config.toml
n_head = 4
bias = "all"
parallel_block = true
beta2 = 0.95
weight_decay = 0.079
batch_tokens = 32768
Each number is 128 + 24 x the weight over its row's rms, rounded and kept within 0 to 255. Layers, rows and columns count from 0. The size above them is the row's rms in percent of the matrix's.

# layer 5 attention query, 256x192, rms 0.144, rows 0-31, columns 48-95
size [ 96  97 102  99 101  97 104  94  99 105  94  97 103 101 101  99  99 108 105 101  95 109  97 101  97 104  96 104 101  94  99 105]
[[147 119 134  83  97 142 143 140 151 148 171 131 133 104 141  96 109  79  78  69 137 161 139 101 120 123 142 103 130 114 144 154  90 122 126 145 155 125 126 110 129 185 133 112 103 107  65 130]
 [122 138 128 112  96 126 175 164 120 149 141 132 176 124 121 128 152 162  80 112 140 118 146 107 145 119 142 125 120 128 108 100 140  87 119  92 133 143 124 162 118 170 114 129 156 128 160 115]
 [158 134 135 144 120 117 100 128 124 128  99 140 129 100 170  98 118 120 124 129 146 110 111 153 178 127 116 103  96 149 116 158 119 126 131 157 137 166 127  97 143 144 120  94 122 125  95 159]
 [118  88 143 159 107 127 118 119 133 115 112 118 129 154 128 153 133  99 185 116 150 146 124 128 136 145 144 115 100 111 142 120 112 127 105 118  96 124 122 138 149 105 121  97 116 151 149 172]
 [157  93 137 135 121 180 180 143 127 122 134 106 118 151 112 118 150 176 142 147  89 157 124  98 116 126 118 122 100 129 121 177 166 123 139 116 147 116 139 172 150 113 139 157  82 128 110 125]
 [136 144 120 109 129 123 138 126 105 139 102 136 117 140 137 128 132 134 159 103 131 113 143 165 149 103 111 139 129 102 151  81 148 119 158 140 151 139 152 113 140 137 165 158 130 153 116 178]
 [ 92 130 140  97 146 130 211 113 144 129  88 110 122 111 119 132 114 173 121 120 109 138 134 143  73 147 135 119 174 151 148 177 119 114 141 118 138 108 104 131  90 143 126 166 106 147 128 130]
 [172 144 112 115 107 135 134  84 136 137 142 147 179 122 127 121 109 142 122 154 121 107 158 144 134 106 129 104 142 107 114 105  93 114 126 129 107 176 132 114 134 151 122 151 160 152 144 133]
 [ 89 139 107 135 123 118 116  88 107 156 154 135 172 164 147 101 142 113 153 141 138 159 106 133  98  94 135  80 121 137 130 156 110 104 141  95 115 136 194 138 131 103 121 147 132 100 127 125]
 [149 116 150  91 135 114 107 143 151 152 131 119 161 104 110  85 140 118 105 127 158 157 145 151 152 135 126 152 121 103 110 132 144 107  79 167 116 119  94 118 143 129 142 176  98  80 102 114]
 [113 109 105 118 123  81 146  91 193 122 115 136 126 120 136 118 146 100 136 158 105 170 110 107 123 121 113  86 100 116 110 118 170 165 119 158  98  97 142 149 109  99 201 168 145 157 139 141]
 [188 139 136  93  86 114 129 166 111 125  96 108 119 132 169 141 109 125 143 129 115 162 109 155 109 114 139 134 100 125  97 123  96 156 153 142 153  79 106 121 138 137 164 119 130 159 144 136]
 [122 129 102 113  83  87 103 114 117 137 105 105 151 130 151  94  97 155 125 171 165 140 160  83 115 105 116 164 103  90 126 111 130 109 153 146  96 145 150 118 152 147 126 163 101  92 161  82]
 [108 147  97  92 126 125 163 139 139 136 159 174 126 113 152 101  89  96 123  99 146 122 117 140  85 115 136 140 154 151 108 139 123 129 140 215 156  99 151 125 147 158 109 125 149  66 112 165]
 [120 101 157 117 105 133 136 124 129 163 140  95 122 141 149 149 145 139 101 137 109 138 138  87 106 129  84 109 107 112 114 155 115  89 131 134 140 160 103  79 201 180 124 154  99 129 135 153]
 [168 142 112 112 112 155 105 131  77 114 155 128 141  86 118 157 136 183 113 144 137 131 106 127  95 112 104 165 134 155 139 162 197 105  97 159 171 139 148 135  96 106 144 101 114 106 137 183]
 [113 116 121 136 116  97  92 154 115 116 140 110 169 160 113 133 130 156 128 130 127 150 113 120 143  71 123 149 116 166 129 175 138 136 137 127  91 135  81 129 129 156 163 117 155 133 125 101]
 [141 140 151  94 170 170 136 136 140 141 121 110 143 120 145 149 136 140 150 108 145 166 131 126 123 117 135 128 103 176 126 126 177 107 133 160 126 123 160 113 142 153 139  88 123 123 144 110]
 [153 155 155 141 105 135 137 104 139 131 117 160 114 104 132 111  92 119 158 123 132 108 166 110 138 126  76 134 139 119 150 115  97 117 179 140  71 125 136 115 133 124 130 111 106 123 141 128]
 [133 169  89 142 118 134 140 150 161  92 112 131 172 105  83 148 102  94 124 145 120  95 152 139 124 146 110 150 102 186  96 177 160  86 128 133 117 102 141  99 145 148 151  92  94 170 173 125]
 [ 96  88 119  71 135 167 137 176  92 159 131 113 101 125 112 111 103 112 127 166 100 152 104 106 115 178  94 130 121 175 192 158 148  92 150 135 132 153 115 160 107 137 135 130 143 112 121 161]
 [ 85 138 117 134 126 114 121 150 138 156 119 156  97 149 136 127 130 161 138 148 116 169 130  81 166 127 126 119 122 123 135 134 145 144 123 135 111 119 148 140 147 130 131 101 134 131 106 150]
 [108 147 125 137 119 121 130  83 157 100 100 115  94 144 116 167 127 106 116 106 117 173 115 129 142  98 139 139 148 123 121 128 130 137 155 114 136 144  69 129 175 109 120  73 140 148 177 121]
 [ 87  94 150 130  94  91 103  80 103 127 112 128 134 163 174 130  98 140 154 127 137 152 128 145 143 181 142 151 172 138 139 133 135  73 138 129 147 130 121 122 130 114 106 165 107 169 107 103]
 [167 108 104 143 175 167 120 129 112 119 112 128  81 140 121 146 160 123 122 147 137 134 172 161 126  93 133 171  95 120 159 118 140 142 155 160 120 122 161 123 134 151 106 156 138 109 139 145]
 [ 88 125 129  84 169 125 136 155 129  95 136  85 124 138 119 151 139 123 167 143 118 108 135 116 115 145 110 121 180 113  89 120 162 169 135 123 189  79 155 125 131 103 136 122 153 139 126 124]
 [138 149  87 109 132 143 126 157 164 127 117 107 134 129 155 153 112 129 161  92 105  93 136 140 106 109  87 100 126 119 117 124  97 141 118 138  85 118 112 146  96 141 130 150 142 122 149 112]
 [144 136 141 130 124 124 118  95 125 100 121 144  84 150 141 158 122 111 104 165 124 108 152 145 104 139 120 141 109 126 139  88 118  98 150 171 101 133 136 116  96 177 151 131 104 130 113 156]
 [131 109  86 133 149 110 142 149 170 106 135 141 140 160 113 125 140 128 110  53 194 108 143 138 128 121 129 180 109 110 117 156 135 110 110 145 142 151 135 155 155 132 165 112 121 136  68 136]
 [100 127  88 163 139 134 115 156 162 113 158 129 108 124 122 118  76  79 100 142 100 101 116  79 100 111 106 152 108 122 132 111 169 141 106 139 162 127 142 122 121  90 171 134  86 137 145 128]
 [138 161 170 137 120 104 135 148 154 168 171 133 146  96 105 120 122 114 189 129 102 124 141 146 138 178 118 168 166 132  99 124 114 143 160 115 148 114  89 115  94 140  60 133 109 157 116 100]
 [124 140 170 140 138  83 115 163 150 121 161 144 142 139 125 136 113 175 143 164  97  82 175 111  91 123 126 115 101 134 116 176 110 129 163 117 144 147 128 146 120 141 163 142 131 112  87  94]]
# layer 5 attention key, 256x192, rms 0.144, rows 0-31, columns 48-95
size [100  98 105 106  99  94 101  99  99 106  99 100 104  98 104  97 103 110 102 103  97 105  98 103 101 104 104 102 102  96 104 105]
[[148 116 147 136 117  82 105 131 153 118 132 108 104 146 150 108 135 102 130 122 134 106 139 135 142 163 116 135 128 119 153 121  84 123 160 131 153  92 120 161 119 103 142 112 122 121 135 145]
 [110 129 131 146 116 133  96 119 113 146 152  80 110 134  98 149 142 157 122 131 152  84 130 103 118 146 110  90 136 131 128 102 184 116 130 124  86 132 125 101 109 142 122 151 147 136 154 127]
 [131 125 145 145 134 133  86 133 165 150 162 148 103 141 140 139 118 138 164 127 160 100 146 131 173 193 141 159 113 139 109 156 149  89 122 134 123 142 113 107 123 102  89  93 118 113 161 140]
 [156 112 168 175 135 125 119  94 143 136  81 133 165 147 119 167  89 100 174 120 111 135 162  94 113 117 109 127 119 103 105 181  87 133 154 122 154 145 121 155 118 164 126 191 159 125 141 142]
 [113 137 121 129 121 130 143 146 146 144 190 137  89  89 130 143  94  98 156 129 153 139 107  92 185 135 182  80  79 141 114 149 127 125 107  57 134 173 158 159 131  92 129  88 133 114 151 101]
 [140 126 145 131 147 161 110 157 127 107 126  77 132 126 130 147 135 110 109 107 121 118 114 120 135 142 121  74 147 167 119 154 111 121 129 132 103 139 106 122 149 142  73 125  90 128 115 138]
 [167 116 137 113 195 120 132 130 143 135 143 149 117  95 119 103 122 146  88 158 118 142  94 131 158 133 133 116 150 143 112 128 184 141 117 158 133 141 107 109 125 130 125 136 150 155  82 144]
 [114 116 164 188 115 166 119 125 118 169 151 155 168 127 141  91 140 114 178 166 115  86 122 152 133 127 189 136 140 141  98 163 158 129 143 155  94  80 116 126 150 173 103  66 127 116 110 107]
 [105 128 126 142 113 137 161 128 129 105 146 115 169 154 124 147 159 118 122 111 153 130 145 115 132 150 102 155  96 157 124 119 124 127 116  70 114 131 105 155 118  90 115 153 113 123 135 130]
 [106 123 187 131 166  92 160 142 160 148 141 114 104 159 113 124  98 103  87 110 128 141 123 109 108 130 118 143 134 135 123 112 127 122 141 124 161 109  86  94 111 113 133 129 126 142 122 110]
 [142 145  84 135 187 116 181 189 128  86  96 116 154 136 173 131 100 110 129 148 106 144 150 119 147 145 130 118 111  94  84 125 135 159 109 131 150 104 142  85 131 119 107 121 168 143 135 117]
 [180 101 122 138 128 118  97 129  73 139 131 111  90 124 115 152 128  84 130 136 173 175 139 128 127 117 141 134 128 169 132 166 119 135  87 134 155 130 112 123 126 125 205 130 152 133 109 113]
 [102 108  87 121 143 131  91 114 128 177 147  97 131 131 112 123 125 151  95  85 142 145 168  82 157 113 172 146 105 124 123 104 125  99  89  96 131 158 139 168 157 132 132 143  95 132 142  63]
 [133 142 169 122  94 122 130 131 153 143 142 135  91  88 158 113 123 103 145 128 129 100 128 151 108 142 123 153 185 132 139 138 134 130 128 153 111 143 131 144 105  87 119 113 157 118 136  94]
 [ 84 148 129 120  91 112 126 104 111 178  87 118 106 154  95 129 121 182 174 143 131 135 116 109 125 169 132 104 150  99 108  70 135 152 154 109 156 170 128 157 133 133  97 130 125 150  93 102]
 [134 159 155 105 125 158 124 136  66 144 142 142 162 147 150 138 157 105  78 118 110 137 107 111 116 153 131 129  87 102 124 111 139 137  95 132 189 142 109 159  90 145 135  69 143 131 155 188]
 [137 110  34 169 201 119 102 127  84 147 164 112 101 175 118 149 134 103 124 104 132 149 150 153 166 151 122 165 147 120 120 163 123 112 131 108 160 113 106 146  72 135 113 138 122 125 121 133]
 [133 134 139 104 145 135 150 150  79 120  84 108  99 108  99 160 132 161 115 119 111 126 109 127 105 128 133 117 129  94 123 117 103 150 129 145 171  89  85 114 128 126 173 136 114 112 124 101]
 [130 171 122 152 128 138 144 132 115 138 124 130  95 163 116 132 145 130 133 145 108 118 105 123 164  92 132  75 131 117 133 136 142 111 139 139  88 128  75  92  91  92 106 121 103 136 146 132]
 [157 132  88 133 136 145 136 139 123 130  96 160 129 136 119 126 142 117 155 107  94 121  87 116 145 152 145 122 158  87 177 151 160 118 125  92 122 111 145 104  97 112 125 121 131 134 135 116]
 [133 130 104 156 166 111 158 141 154 125 100 100 141  97 136 108 135 170 138 119 110 169 156 187 140 126 147 142 107 105 147 100 110 117 121 122 136 125  60 137 106  96 115 140  75 114 130 166]
 [104 115 175 123 149 119 140 124 196 142 137 118 140 145 121 127 172 120 162 138 102 127 152 140 150 146  89  83 103 120 136 133 114 162 149 131 121 118 113 182  84  68 110 136 132 111 120 131]
 [150 200 154 121 174 145 135 127 123 114 121 148 114 155 127 123 154  94 152  85 150 132 117 178 151 111 173  76 160 156 161 121 137 151 145 114 135 114 147 128 143 147 174 109 131  92 125 152]
 [135  80 147 126 118 130 104 141  87 117 147 162 104 143 105  89  84 116 138 101 110 136 146 154 111 125 121 119 118 108 134 152 129  99  76  85  91 150 111 107 152 147 139 111 157 119 137 119]
 [118 128 109 131 147 137 106 109 136  95 152 125 116 135 118 140 142 107 184 154 117 158 125  97 143 135 150 141 137 122 140 124  90 135 133 108 132 141 136 133 100 185  97 125 145  99 120 126]
 [185 126 163  84 150  77 178 117 112 121 165 137 104 101 135 112 134 119 121  79 103 119 119  87 142 131 152 110 176 118  96 155 105 164 137 127 126 121 143 170 120 169 109 137 130 151 110 164]
 [ 98 136  80 105 134 129 103 145 135 114 130 136 131 111 135 123  81 126 118 120 168 112 152 127 127 123  92 114 144  99 154 117 131 122 197 170 112 154 107 115 112 129 117 115 143 154 139 150]
 [142 145 170 129 160 147 103 103 163 132  78 143 118 132 168 120 137 132  90 111 116 116 150 128  99 127 157 115 102 137 139 112  85 164 140 134 128 147  85 124 169 174 154  94 121 121 131 141]
 [124  81 101 121 189  96 155 135 118 131 127 159 118 132 157 109 152 166 106 118 150  99 104 110 142 114 108 147 135 181 140 175  79  93  88 149 127 124 141 138 144 120 161 139 143 113 116 129]
 [131 143 133 115 121 119 164 112 136 116 134 162  93 131 117  98 156 138 126 165  97  90 110 144  85 142 124 134 121 142 155 106 130 125 120 113 103 124 169 110 107 119  97 118 173 146 148 159]
 [171 138 142 129  99 137 133 119 137 158 137  83 169  99  87 116 144 123 152 108 128 132 102 136 138 127  98 124 128 165 136 168 167 138 129 110 119 100  88 148 160 112 137 135 130 147  99 136]
 [122 111 102 148 120 142 160 167 165 133 148 108 123 158 143 119 164 124 168  94 111 104 114 136  89 130 101 126 129 106  88 129 149 136  95 157 119 171 166 131 160 131 140 145 107  71 113 134]]